{"d_model": 256, "n_kv_head": 4, "head_dim": 64, "d_mlp": 768, "norm": "rmsnorm", "positions": "rope", "rope_fraction": 0.25, "bias": "none", "beta2": 0.95, "schedule": "wsd", "batch_tokens": 65536, "seq_len": 768, "train_tokens": 633100000}
Each number is 128 + 24 x the weight over its row's rms, rounded and kept within 0 to 255. Layers, rows and columns count from 0. Numbers have three digits each. The size before them is the row's rms in percent of the matrix's.

# layer 6 MLP up, 768x256, rms 0.0793, rows 63-79, columns 0-127
099:188099098138167133138133094190090144124123097104152110079104127135101156152064062103177095167098140115126115164207121132094124107127123143126152131133126139088138141133089081117122105153161107139127124122116139129146151127094103109186116126125136107084160129129120108108137117139102130108124162108152127139103101119120118128101113155123163057158161143121108142131140174087108145096103
095:106146157150110106136126090155128153158148103165134152122116136136123130150079095133099113154109058144182115146148149130118105097162086149116130154111157115134096134140145138116135101155135106144109158120108153173117125135140088163118115122095145086122112105115137121114113085068143141120119132093117181151130116174146142119093151115128109114141132137128116093123135175158100152161126
090:160130120129107116165076132142130149138149093156154094133114071093157134163141100131134120142163134159102153139150130121074107154081134154132147159123149114154108120151118121069152137113147107088104095091082124144168116091110094175112110140106169082111125169121150145120079098143092143123125087108103102119130121147173116127137121129127100125140103154134159153176151120107141147127107
108:087104137106134156128081143137128122129161147138125154122132120064170140109109118122155122126121091162123136118138137111135171135135145135140120129126078140114134093153109107145157131144176131120165127095126131156092106154133129141133110172108166142108133104120124112090185091147097100125158134125090144126113098141135069106155134086126141122117108107100124146202130121088120147116106
119:128121124137135131158145167129119119132125137090143127130117092120111121097151113114108111151117099155140109094126143114108171107159140129144133126089116124079138136110144109158097099133134096126178119128101135150141131109157149139124111118145094164162144118170151155138114123148148109148121121135148154103198144077112115132116098110081121124169143126138124148133153076108096128125130
104:133108135149134115158134128137128105110082140137154126155087099142135153147113166087165144148083146158155148171102137111144140134138106081144150127128130124102166134113127108098086133126120130153166145124142121144143093153150122098143164115117145120120137129116141142141136116102128149131129150112080115118134127148134118112161182094182132129112129105134162108145152110167094100144124
101:158161138158118128124133107125128121078120147186135126087077128119167091126134121130094108152169108153166137164136132135135132128117108136115085119148131122109089149105117094085136130096118198115101151121133120104133130118170148105157103145120134122151130105094129109075133138101091136091126111115093127162140140183116117144092095154153148125130132106173117132107127151169139157143127
107:137117135104101142107126156147134166106106118130122128126134121095116178105105161134124162104103136161179157121129122089144150138066100052135123101109109143125113122115125089140117137133123100125132150157126124145151147153156140139132159193114124161157138115157123113146155138138111174090177143089142139114115145170101120155104085154096096107123086163112161095158127146151117176113174
092:134128143096156134122095123144128127086132122126177113150112095170169107130132185134106111133116110106131125153135153131139179119112114115124092140123134134109147126167149135145117142071100116110113088117144131146096117121146134121139124126113127125105152182106112133114116134150099112124120137088099162167155146134152149073081101170153101172128086130152098120106130131129096115107134
094:135131171102163148135131129121112147117161138103130154182127110136148099130109163157127133138136169146125106097167118114096172084156150160167099124166128137110131162134142148092142112107096122138140120119118137077101125133146137126128118082152129123150108147144128143141118158134107141124068138147128129147133111120113147136099099120120192133155161111149131165169101121106120132143061
100:130116148129123111123153107141166150158117127142126137080150145156137073111130120102111144146135148100105172134075164154120091205127157160141133120146124122106137167155131143105111169115146143080119127133155120146149084153081175094142122143094126132149105110111125117101140117156152179142151145117089164129132122095135114109134128091106098157139166107136080159077105123137167101121103
101:133118117129154137128084125119144087125122153120152113125131162109128117134118112126165135166151119131143132140094127098112138173169154126139120155131099119105111164108107153134137132141128128102132142121145110137147132110139166169141113120116125132100129160145114071162158152119146158103139144126155086140145128188116125097132185119120134113100137113092127139153107153165095117091115
101:132124173115136080099135118199140111135136114117104096117103156121138150149174159098124114152138142175103138098127151156132162098094159163095112123150129156155101144099106142165146145117136112136146166155121132079121172077155135148079131139124140096099126177114115152144100145119150118100103130132155136160105105114175147129148140130107117130117139124130109115163137121109149107133139
098:101169159132184133082088111150091143161154162114129081156138151136090165150108144106057134116120118156152120122175119137071124130095140127132124162149135153131139119138156080142152108138143150136157132100096125134134087101120133137131142122123152193117130164126130155165131150124101108125133118165146113113134110160095137160131167140126129130137133071111128143161154155108073102150134
102:160126124094107146158106111119086051168077145065166136094180136119151146147122138150155139122158108142132150125167152106126122140129125138087131096132126100133111116125144138145134127119089125084147082170115122128139138177097157146123123112129130098103115121153063117092136117109129128149102113149090136130126098107134114137155119126166109143146119130113138101127074104131145106107113
106:132154110103109200080159136142135122139175174105089141137131106094162145135124149127113144121096148144120105113120114157142111130113150113071179110115107133132119136146113157189132136112102110123133107133116119126152168139138120167121131117132114144154163134125149155138088114138155109178068114127087159152101110162103107148137110139144082129106101148119094120119106070142167121135131
095:178084109112112152093131139097130174117110151143103119070115123161111114089130109120109116137101121139130121154112095068111122104146124154178089125147127119106134143158108183119105115132117117123145120159160128140101129102139135145174127141109094115121145129112123148142130097124090118093141122151145124123114158128101113105097174109099135119119088169100133073171146158125103139152165
# layer 6 MLP down (transposed), 768x256, rms 0.0764, rows 63-79, columns 0-127
098:119127154129116171138093165150128119147141146091093100154094113135096108129122134131144173147122159162147126135129192144115109139115101104118099119111137189133149127139135121142128147150106121141135146101154116138118124126098113135126141100109120123127161129143101156075121161151147144120140088146109103118102166151132108173091148117087164155078127093088104174144155150127119135151124
096:128105080085110161113133136121152118160113143151083172158117096119135125121148100134121172136159138095097136120175141121136136135137139107099108155157119142170121175135126148133131164132127099151093108141122163113118133096142087143134125151123139140135109123120157127121139127154101126140102120083150076084142100127130155135141122167122153150162098105135147105161132140151130135129126
089:077120110156160140144119156129130134119156131102149163114154127150128115154091174159154120156089155158093141118096112125134128159174136110112110148111182119149159144095132120121132199161136138149133157155155186143102143103122157125104151083091103137121143122123100096173131106121165108121115184150117173081123126091078124141114134156142092128113174135130109098090109101155120087137165
107:076140087146068129129119149138108143147163146151133108160104110140134139141152128123138115160114124113108156136143135126156159163105096134121160158104110147098145102102123113142137150115142096144132168140162113128123130129106140129131116105114156154145155124151123142144132126118123110140119144114178088114148149146106114093107150116089115127158080115136114142129061152138117079151063
119:104129093144123102103139104132124143184091109140173124161128105165108121080119131163084126127142118106152130137125118104120155114178113138139131095090172129084133129104173082122130089134131146096125143140097193159137123139115126115101123157152163157099135106169149109151130128148155126114130148148151138118144119147094098124110141101130123122126154122116130106127155113131149104127148
107:144126123137134176097156122164164145141142139073140106132128112112164117120139131112132148080121141129131112150119112145120140087061108121113147086137140108160149100148118140113103106133110176148151090143121206117105138142142100155198160113164121157095109173091143144126106106131114146135124128116133153133156127128152116106129157118095135144131122121114162126124148119154133107157120
101:118119180142115108116141141153175158101118104158157118122135124125089109138161117154109159150151100149117156161118110140134129139121155157135148085136132112131132160108124154135149134127134142118105106115182161154109153171132098176130172117138095138139124138121121116129125188153125101131107071104085108148092156120127169118107141136190099128125142124104106146094132106130114160142141
102:117087149142138096085127125100146160118112116103130053138083133131114127151098097106153128125113079143087102180116157154115144147134131115156108128134074102118121118168132110157129122130165146145095148114120088144136148123121132105146136142099102117147105120123152170183126114182125143116113094103117112141169130150146098114131120147114099114098114108119122108132150147129113184136106
091:128147097133115149127178065140100085136095150149099129121117130100087115107151124173168148131133124113135136109103125154158144116122140171138096171091183156099136129095139136135111097135134087129132143134109124166119098148119132112134128130136096117164113128154160124120163154128168100149130139129123143141106145093137145149144135047112130116138181147150123116132137137075111120169160
093:140147113111144118110112088164114139091139124135144114115108133146142112138132120125120158096103144153141138123103121139163096105085140071094121133128071143126092101146132114129129105113098104126101160132179065149144124119122161159153153165148126133098142127101081141158108101099114103143124099126123139120119121146135141110120123151085129146111116173109180111095152160171094113151135
101:126063120138172130130091098103124122101036166151120137160133131109085127151137148102050108125170151161126143075119091175125100115133135126092078090127111110131107142112081167099129131112135164105127137095148126111134127162174127101185138120137145123145122115140148141149127158136124139096136120136118109117111127112078123123104133108128125152137157144091118122095141140115147114115121
101:108182136124147142166126140113113108145098128118080165170108124135118148130120170105107094168130162137139145138160111118156081113101081127118164116114129119152134116126131115131106081122087085142128087127133146156108136160149124145123133142128155099108087121120103124129165146124088132147140133168158122131128130104149128097125118138169124177177144143120106114129121145088142076144112
105:079158101137124160148127105181155087118132164133157112158102143123090128118156128120127101148136156131080138080117111153138155116099110199131108129131106160117105170126120128118138104125140132114130125102130108105125165165124106131118105140142180099131160097118158134118105113143106158136142144157120141106171128174151137146107118103156092130134126149124077128119160133145163120131115
100:045167123140104157170145132119123124108076184072132131164138128121077133085109148095167100150117112143094161092142154112101145116142143157128134131119147118139150092112112133107102115153131158139106102112150127078146111172140141165099122143135160116103161138111156144151128094145141129134159115147152121127162134117109181101146094138118111141132141107081116170139106095136148138124107
106:118139136171103123136134096116145113142101093129119122113120135110117165092149116143111078151121141081132128149123114147108126136132169091119129083107165046141124125121119143087130161109122142131119124143120109105073156117117189112121103120147088136114127123115119113156142154099155114120133107105118115083133144125134121087094116133130080179133104128103155130120101131118111121106124
107:131086053102134118079107152105138133127135099126135146155113103086167167118148136130128150086159135150125151131123149128196134163106164123082134133156094136135113123143129129129118129072147103111136145145129101123145112110143140150141132091145137136122134141113068156123116163135133115132152166124075123145132095110102142124118142165116124099134151103097111144096124099184168148137136
099:179142099153121105142101125126054106150135137089125126189134134115126069115119120145121127131086082112114129130160150145146157157109109174123136050109168121156129151106197081148153124087132107130130131151105088107128119177124140122138127154152176094156108139157139108100124159102097151160129136121104110143104135153154186158126126136087138151166136120134142107110105131114132124175124
# layer 6 MLP gate, 768x256, rms 0.0843, rows 64-80, columns 0-127
097:093121121139116158145152129141143114139110065089122152125125132112115157135134116116110108103160156200178113168118106137145176128139153108101115081139159139153113112115141138122137136134125134116107095137092144151144168104146072130072119148128108099110149113126111171114149133112122156089141136171120160136146117156108134119094076126178143108116100097123120106148151121137097173137084
088:109145086112149144115143135140099099175144139156147125143170102100134050163123163134123158172135172149122126145160124144154114118146163131076094142131136139131135136117145154069130159118136157157111110134142133152105093134130164109154123079120140133103144137148153116191118150172147164116107151153096132094105138124078116106110147116097137163103153148101117135136109121132167108100097
107:120126147127160156129082133155120129114120118112153110081143173086106101154087113097169106113134100096174104117108070166133151102139066145147116168122147143102134122145114066131169133101135140095147095146154148150116138146122146131097089102153110126100170144110152100124108079112123154162146090121149178130127117100150101087164113117135131157159139150131170102145147161160147125085127
092:178116134116128132129138134104131161129137108091122106119110136090137163090170151146148157096139118114114129111150145108144147141166139109121151127116149125123110114112090142126151164114157115103124113152135154137102145126121154128038123137137135071127075123142075168139121089109094141137105163111116152152100143116138166151099136122129101125112105110084146139158113099119118129108156
103:131093083090156140145157139061153117089130123113130142174131126091132115157110160138097106143121114109104085093134103142104155129159113127131119161101135146132173140129146156092191134103121105142152140118092162105127176120130121166083109114169103101097098153101095192132134102139098086194103096138143121106121150148150144132090128120117122128127105133133108099101118128096095129138107
102:127173135117165176099124114167143124121145155142126104144107119111100095124145143151150105129118151154131158131092114090094129113130120123105129124098154132127137124133125115114127136137130100154130127100163158104115191137163115084069168110133129095127138124128138139111139123147128132147109131149127142121153143137091163096154124129133135096140144122105122173121115130128182120077164
106:104148125124120107140133101136142165145113137104160115111098085124130179145151152131140104138101168115198125100114126125074132091127105131145086120114129156125169111107098112081155083125120179126114124147119137134137117112135142144088126110110114103113132115127086125114145104117112099131124132141142142169069080133142117140125113148111149061102099127104171068102135130095076182120161
092:086145083135100121183137073123123125191101098149134145102104129107147154129063128111138114143111117121123108135109157134191157148131137154115105162130168105116151128090123118077134151131093151150135140167137166161120131102156170148087122089114115142146121162164193104121127129152146113141140108137161102128107156129087110125117120075145118101152131145138128124153107163099110140146155
098:121154133139142099141175115115149077115165139168107095112117100150129118178134151163123128173162164203172163147086153161138151102151120104142123108138120121134110183123137132123135120116112150116132087109141140085144177093119146161117173119111130151164152139165101086174085128108165135120123158125134143123128168146116115150106119105117124106123171097152137133115107118109164087122105
105:108131079113182102128144115098152141142117135132133136140119076079153146128170140118129096148149125123130145155105154111138147141166119151188112156149142125133161114163134144192092184115157080127148124102097154155141136132123133116109106063118121113113136155117133117106116130139121133180143133162117161133090130124179124149103128103120145189111136169108136115135130089110111136144099
110:143107090114122124144135083124129140149152100099100112126119104137138149141103127128149130146122147142128147135111147125179098094112111102117112179130147095161120108172156138158112133121127080134174149125118167131116150151159157142110133120120121046120128136109138113136148136132132156163147095106123153140165160115189117072112147116142100120182106123092105070113108100190157144121187
112:173096113108155124168128127144200129117099138138104106108130158122099130153146131149142102111116137182104159136124144141164159129156114144131133196087154098095157166109125119116111142133156143147162136139152146165132111127181132078126128107158166124143113122134110120127119128141128179141130158149129137166170160131137108112135155101145146155102129137120101132115105127179128148116163
102:090105153096150137144134144092110113118138128104105138146136131138140168167085128132107147134071158163157104132128091168151132131164134134104126129131123160162149129152118089128084147115130134118102169110104152104084095101144112149112161058134096100114126105127137165132099088163169105129096116122101139172143137150138156110082211130141115124124121140108100125136128150128154152105116
101:152136094150121186152120157118135128173139144095136111121129093112146136155134136104080112135106099156116101150142121135102156111126071099104097105094159131098182095124158101150146162075135133146114147151152158138171151108134092135132152125144123144157137118117115141136100106150125151119133142104153115137142148162145159147120169128161129182141159122147181113128169134127113133146146
111:146184104122156090144112114150158128128093136116173091115164117144140113115082136151104149162143149109121107172144075180132157107131134107179136153086147175136148158128125125104134100107140128140158114099132150165144132098111118115087109161121144116152110118145142135107138139156145108162110147127132125130071182108141090124132140105146157147147113148119152127161114119118118148107113
098:174142139137123109143152109145103123117121105138132090166133128161096122133127141090131102132120149125106115145182129117130163132159107140131124145122116138099110139154125171120096120093081116138127088142108136117167182103121155142113110094109130103129177138098135092134156091159103119117153135109114126118119145131091146160109091127151138102147119120146088170161150082088131106137134
101:123139112155107132155119101104140123130082131114107125112156131097110130142091119153164134152137148163105128082142148099104123084145130117128098165082136123156139151081149158120151128125156149160168127136148143168156147138142183134101138143149133089136108109131132140147113095152170134124142149099150104149082074127115099103162109099122106142167130167138145141119121164129144158117134